Part of a small language model's weights.
Size: 15 layers, width 96, 2 heads of 64, MLP 384 tanh GELU, vocabulary 922.
Architecture: learned positions, biases.
Each number is 500 + 40 x the weight over its row's rms, rounded and kept within 0 to 999. Layers, rows and columns count from 0. Numbers have three digits each. The size before them is the row's rms in percent of the matrix's.

# layer 5 attention output (transposed), 128x96, rms 0.123, rows 126-127, columns 48-95
087:551454504484551502479572480544476509450582488461477538465494551498549475485426564475476475452479462531545393489521534561529517506482535525576488
097:504514498521481460438493468484501480505495454375514501548479541480475544516535426505585481561470547458456539610522425500486510508491515521460409
# layer 5 attention value, 128x96, rms 0.114, rows 127, columns 48-95
093:514351453591497452452550503468549513511572546588484455516517474535531489515535488493461538518557469511493494474527532465538544530548498462487418
# layer 5 MLP up, 384x96, rms 0.139, rows 0-64, columns 48-95
105:490442428489446482498465514519490453516560470526509519496511443520512514511478469443550541419538504419461506514494597540493558525566476485507547
103:509496494459500512463436524561528501589452469554501544543476476446531438522490477528488510492553522452503490436522549576462422503472530534523470
090:481465471470504553553513507506463442467459528397466510496506521498438519463451524433489540518444519475490545571578491437537457524547455525582493
118:480522514541473577586476474572489489478523506503568475481487501527495502466472487508511475477467463489599408505504499532436483531497428502512563
075:569455532529558542481529472477597584519448492523553515416463497523442536465451481452474527497496482469463512560518488491518542485540453476451510
059:598490521543509475438554480509491521506481404530522553476508499570508505466531477474487575510560524503548564474513467493493528467502498542458493
099:508497464441493558475494459511502518571505496523518487497440511519484561457500513494509499543459511448412488518506540479503539442519476552477467
108:539460421442466483509541450499504506518543477555555505552418445552492563461516459463513522470495527506559541550500438495512496532485478496446506
116:584486479488485556486511515492515448495451445450535462566471534494487443448489497533462486540533547471516487513467440526449553479538452485461522
088:449522467499495481442557504518528541485407442539467523443464487469441539473477423517557494516488496454520528485510427551490579380520511543489497
120:445491554537533527504473473444531512525548528534533533565513469513545474546454477426499489458501532437429453510572523489437563496516586422489449
073:551509536479484486504604453485502534548455452490551454443463448491496519443503464443419559487495477530509550484534451506544452464585484496449493
093:541478535459546534492499486517527468565564461532500478479440490523488459434554517537429544496541473521504539408468475552466523484512490524480462
097:464451441529450467538519528577498498575540490615472488476448514502478574538505517513444492554480436553534565460568481564529430461565442481536477
124:472513547480424501465491483498545508535441430499454535540524426485484529605535445418486476477513497487497470512503467585448569452510514515480503
069:514499498611555506475509488476582508451579492569540496470438498491534479492458548485491529519518487510469499511572516505444479471532512506532467
067:530504542498539583511488531541536568496496498507470532528483521483549532470457419468446463452485498541497501534496466454387534505449438513445490
113:536582473497449467449554570519537436522497509524544499600509501436552566502490451512473496508487525491511454507523490584478514490568494512505479
068:557449468503467498525531501515510503527520459445419470521517579509455480550483485516354542559496455539516483474510553500569461512477522469481508
063:477476555525496437444426527471470518506451499528468525440496508536502495486503463435540504477497465517533548552535492492507474467509500538457471
057:567526433520474554547557606513452481557509485473482553546436489500533508483535512464508483483506508524488517451521510499494534498504470585467506
094:550456534517584498454439520506463517464542527500485471501452456465520489499446521497470528537488556540446445491517571432489498521481439461507430
107:453499513479560493524573504430462448542512535453567457510466490514478559448607413468483545536537490534450472514561474464427581445550515474538525
119:476492474529512493447473503514539555589492503519497462540553479496484470536491444537477519488451517430523530474521526542465445537521530516425475
120:478475533504529462612518454496485522468557459482529453449467440543446491477469570411505478505533518502516487524568499513418519493563560503473497
124:520507505453400487446521573536486568547487477483465491474571469506534534454446410422439561517516519441575539515516499578522535508549500483494523
122:465442530485527518557494529527468449533574438472459514529534459521523561452529465537533460525450491497519450480496467492406532486585488557561540
094:548458507479511544503484509491466503460489581576488526447425490558486555494471576530509495549407501462476566486493455467486524529528533548441539
111:469534527542505514467497510526558503531538430516529492493500409442529517460550394483522503467467556531521557522500533567510500484423515507498573
104:514505494490471516439510463472458473580516477501453443480559545527510427548474516457472506469530499543432534561457587501500531518485475481509450
077:500519496503498487560570521491509500532495494525513434560515456547515564582549489549497456431452536489497547527521526567447532532516526453440541
066:580464507483502501490496538479519461541544386455534462522521471458466501486438434472425557434545587530491479493503551520450557509433496512506489
101:449458486519530522586522467540423467468472453560514456531528471426483458456459555482467539547549522564516452428532538485505467556476452499513493
119:481524465530543547514494462486485485559494499461491506553515550535520526492472568489616515534506549476412532458534521545530510451554542525512453
080:414501582479523481488543524558496462513508461498464471528423507559427509469500477530493512506505461475518412579505490509486517466470444508505594
112:461510526511407512516517451494487494503521523539548427432486545517479533564534530493514462495489542535575540487495539481455458510594419469453465
058:509537529525459475572578484453503566511443508428517437474417512493518459498497498445544506524479527536467515552460515593455541514567511515448512
109:534494473564503553467473488547484457448483485562576494500502496520543448430471543498511535443569526484562571489455538527493466516528477458470419
119:523447520557458493458514475553455572593475426495489429435529507482424507491481538494555455484497496402521500521502495542510553473512511527536504
110:503466483435510579478539461529529489555486433526522551534515527496520524445541455526501424455459444562483443519463497506532488528510530474497542
102:450442432514496519437474536571495497519520543485447509521562412584448554463489499499584517497439545520487477528540486532507518427474522497492407
111:509498493472481493515546503541545517501485481499514568508396468552482566418555550420518458514488531455494498411485490516472510500513489542474505
109:478472483469563507535493431484506513497489501495508438433490501565503511497511490467512543509468469478432484548544594464483496452534444458547521
092:618470505554440485480509537482478501577478547516512421566494515461411515430509514495517533491520536445458516570563499426478529455500521469535460
107:431460574523393519452580479503630478448458462531529553492516550474432502504535503549528512489510464494557476432449510508464478491507503530429503
107:521473526516419559455523508541506509509459550514526463492520523467442488562534460521491518518531482486513478429443584548491494513553466484465480
087:491481579553568533528509521489543479502476525501449498483455540521402469467447491507557515587459516474582493539502494487489507524449444462565549
104:479498518503453519473510469529481541560580474449504483451431580512546504516521464449520512487440551440444577551502512424528536485548490546491542
100:554528492471530415516500510504453526466527471512575485481522520459416464487474516492548460565498476444476466461563538534483487488473489458518519
093:481544485565442517526508543495420533547458459479526474489578579431475502411496553532500502492506482550503505449444539495465497539418496476506482
118:556430514477523527550461487473448455536439435492541544538487458507453488513522458476539517527521487463460512523559478527532554529520552556497509
107:537457547498544519488509435494541448520518491494533458474598532457537416542466529440470523474531597542466500533505524552436422567459524508495513
064:535480426412529528545500587531456504557514490449524499534513533563493538421477520495560557491492560418488495476471551532492527460542444470451546
118:500465438526529509531529500542585525518502524503509376514485471572464472454535516482487498557433499536426464555496559581494568504509433470504514
083:431551483486519475489459482578503542540538462481528494424469480488481611494490465532417593515511470497469490491442492523521540556514468553509518
073:488472451472537582526489498573431472536468475555475513430546517538495504431473429511544508493498506511448502441504612487469512472539498519524490
112:474489474415479512479527471514543493462554500475493555475469470636543502524554467446472472536465475553490512545485534493558462493563498528491498
103:459518485557480480472548499601499544477567557522470472453457500489486454449420516511435549490536485563595454498534497517405449509498495473501446
092:536484449416485515559525426503598516491548501491493528507459491510577498494534438557421496452532495557527545484507524556472517494415523501485519
090:507494548609567512518566446506438520534486492509526489508403444536453536500481508397518575513524436493499500485508418484490469524554495544463515
108:495513470489483581505490455509425522523558451542484531511513503515492549473513536491489459504556527559485560551555549495481538470515474558510415
118:537546526551414471542585554460479477530577468561533488489486447506486480500500495484454576461487476400522539474597507535566573488514505434429447
127:528546505553409477501536470481508491471527519515579412545495504473443484471487477475489442511464594582481517494514522555507493491513460539478479
092:523488573527432510492457446494628511479459419557463519591492450453530488502522494458473515562536509523553503474525558495466449491558418530477496
066:509494396518531579508524479471521553532551481519501542453443513578476560455563523476521504520453589489446531575550573457466520524480424531486497
# layer 5 MLP down (transposed), 384x96, rms 0.0634, rows 0-63, columns 48-95
122:546486442525500534474492568492465530511544567505495513579479530540438458526490500536471415529478541514519591507493412533500494485510509492498525
114:474537541641482502422508557497519536513401548520502439498480517580510509470485492449570479535479515528478496493463466468552527459471472449507492
104:458514509503511472504451483479469508465469458455493481446561497531580511482526586536587487507465498496520495453504492479584602502466507561405555
152:544503518478511418424498454504442499513499522529532557458541519513496572568504517464445467468512468526437552508446456408496440532538550472578464
036:588484494508479544501492418519501598557507482508518521558588511438444533471419472517462440553566469433429522506497502513571533556497512482474515
029:535545511537515459524530451491432533555515444410409504545542538537522513486423534527476614482568526486494502494460489488552500545469512470536462
094:490547483512464509521543511459563489552480537467521520496447493497527493511502590432466484487502603464532535480587481494505477435521458481506559
124:488484505524524474465483502532581521469467542487505467507482484549398474479532434490619495536493536482505549475494539447518474500519485521467475
099:484530523516515540490463460448519466475474440505503454512453513498393516549499583499554401526484544489522511506509462563437473505514433538558511
053:463477517560483474515483478565437536489501486503408501473480463497496526464502459518468471493460592459496501527472548500416498506539585556519534
126:488516465489512495486500497519531529521465442527521439443487540499524516565430528513549495535528575486534528423568560498489509504530457479478540
048:521515525518447517494539439475514574557557506466429489430448502566531520498509451509531540495522475467479523489396520467601489535551484454515507
084:472488519479498531502475387520524521528458519521479442494533553479524508467459531500530499455508480484518561396479424561481499506592560570493431
072:518469505509533499539502491433537518430501514474480481511408578439513452580551454497534436457441571530473437499522475437469562543473494493531500
107:467504459498475507386499556542565516445554526475531461461436516464576440515533499469534502524491580506468500489536477567493515456470450538556508
058:523472461446446447562475518472464533511456432519536553517513488552520519498547423535495531465478556497520503478522551457532540491533552467520516
027:477466517499450528453473485520455577432615546480476482479430519461561508482502439478552469505519454389518453494488531454545539498472494470492507
102:499490557510478451602433505512506522515495542421489445472478433496467502526498425475615493507437447475523489512557525522527475462500453537449482
091:493536502514490455470530510493466451546484518500505421468484474553537411436452551523550530543489503486571488501496577453563451571501496517479538
038:477502509524406413513445450621468551448614521476432481514451528516538524548522519499525481543527511488504475516470525534518485483565527544491504
034:521509542528465487450519501444428480524537502487414528494489523521557507440479533506529529526533480546452504401507510450517551456459470504550523
086:571499478479506529483464548436500524470490598500517546468542558561562528531435477523529496423486494506492555523466471437520503504546534527486553
103:447481424443549554603426473499522482448525506453479516490489533529582533563498573494549459447509425456521480568494546492491482515511533535485505
113:506487557485516484472605544519560496517519492576448602452503499481524494484515530495544386510569466482550511446534486402493472477494576527431469
120:542557499479496557447519447485505435479468572502479514533447490476488452492488508464545571489497460546406433466507586514570509455547516529434525
125:505516506493485507514469511529531489473498468459534477480474573520477477545503549479513501450488537431450516505472569508436571480539524516545487
123:476408474543455500509550551512453531564495621466468454555476488457532484517484529425511546497540475482431479474499459432412533555433465532549515
111:510509543456501511461473548502472510483507450449576555409474521402441535503527485514505474546489459580475542592462484495552470525454449533538458
161:495472456391433493524543545560464504485480462522498478556521533533505529536508473572523481450554499506516525537499445561430402530542587481497531
119:536535477542469526497478450478530489549554520492511514520422520430483522486520495429492484548496525569501537505561437483465530563516471480463476
040:457538473426480524454551459525520474505537475548478532558553435509486564551512519498450468552465560485483537531498605544482531488476547445459479
034:576523546529542498504476486446524488459520533471482471442465472539497483470544469508462508505515536553486472576436602514523490557498521454466500
112:478532509484437554482485499445537557494587471478523543448521497569416521450517460514532475518430484490515531509451550454500470539515555528484516
076:504527535511572530530502497552472496582496481449504484438511456484488462518518549521478607520568529552506515483519537494484527416455456550511486
080:409493522500502457569520485535505410452439466492563509511508505473497513503539528495532491580520543459543569481451498530430565520499516522382497
103:594528550508536529385542505520462548523502458505492520464495431419521494490529540514492565515538533555499498547493466459447507460453551560531446
045:470486488478464499494565519478471525504516478460427479426464476533527523498586497469496495534518528513462457464472487541514597558498492415500536
136:452528477613546495511513533510597530418544557545516438523473526579492468449504575507551430483481505465475520459509474503469487454448377508489462
109:563497561478577558461484428456547436523490545444520467482528499521489459565566531512464515520456469512452434553576535492474519476489481432472497
140:530479473476536527525562538512491542518496522490561544473519493479488556592526517440474445516491540471460488479441478529500501425488496407589568
154:507523497505549490514490511415500514443479453503559491491527604476510458554532459554431489473485417483481501414500515470548534513541485506516588
118:543525390529526559488524478491531464509530510487459532524390527542469477569465560527551481479499433479512555511542507500448466469441447526568490
128:514510553485492522513484497511468558487461433470461522459489483562550458428463599503459475590551528523523540501490478505463464470525525486515389
077:449503448400515489484428531456520522459442476540484540511546467564512437532490467519544488459518477566494541463502488488587536503549524441413562
113:527467427472486528471494466504515520478499562529465494489496502442440424586446544507469524502460486533581574465508451533455490463460511504553544
132:499499482566545472465581502498468506464521521523443526467498517481488456456444467493496495558488455615521598494507418459494554465408590501515510
037:491431540485524507522436519510473504539410498506464487436429513486477568480497459527476539580437512405472480534419551481488517492452457452607526
150:457483499539484453468513525500551562534453440541494536548473388533460571518418489476499527536482426460538509524528497472511455471484506573454502
098:468407441463450493456514463545539548560515617522490472506506481537475447555534497515456547423501541468550495475530472449520517525578506490513518
068:483491453481498474465549498557471564536537484496517494501536522483472477456518619507428499486555512564520509416470495464486540533462490427490533
138:533561509565489515521487537434552451461433463565565535541521414496502541573518526417499500502484515487476515542540510446490506559566449554451515
156:486561414566535584495512492452576494487475464499488520529467502450433524509525503544444527520502510509500526552582510508432518466475506553509438
030:568522454466528545497536467490427501542559515470468540519499520542508511441488557562477456564500469448498473454480521530507520450460525490478554
160:489490497465525525495501514480453583497456482465497535502485489581553525500481588463540493470493458406473480432511528402543504495503521491560538
079:527474543455565586430508546428553554520520561412488513543487481465514449548464514498444431539488558500510548526548454469443509409510557502494548
034:531466452523538585447435549519429477578552576423510518500497501537533490500524478562529472577429498510437444501510488508509508525512447576462545
128:518593583470495481456499492473477562475497422493436488419484444574530480446509493517530456489444552511516521518546464435500524469495533519562476
116:495500481508505545492524449488489511435434432536499536493493502497568513537511516490530464460475504479501566509516419494560443484471555580488467
068:526488436510464530541467486525468556489559505496491559524513546522526424502522479559473461488462498552555560516536545440500563580533455479483439
065:563507495551524572559480464545508496585505557492460471453521466495568558533389444461526600484517524448478481506500470460551505508525424454542461
123:415478488445498568472513518522532603527515484540524438537466475482436532490542534526556541435540578467519508483498536528501448429491506471463472
123:477553501600549516552469508452540445575526505516436520533468459475469462474448400497497464490548458617556533443499483541557497473502532479441482
121:449546546462397471539524461501465516503559476490533461487525509515507465510551483469558529474478520488514500461523577487426467460514521504558415
128:480485469459570474499509554471475461479479548546539565463546537470508451582545503532490519462505432535476477478507478437538547493479521448514534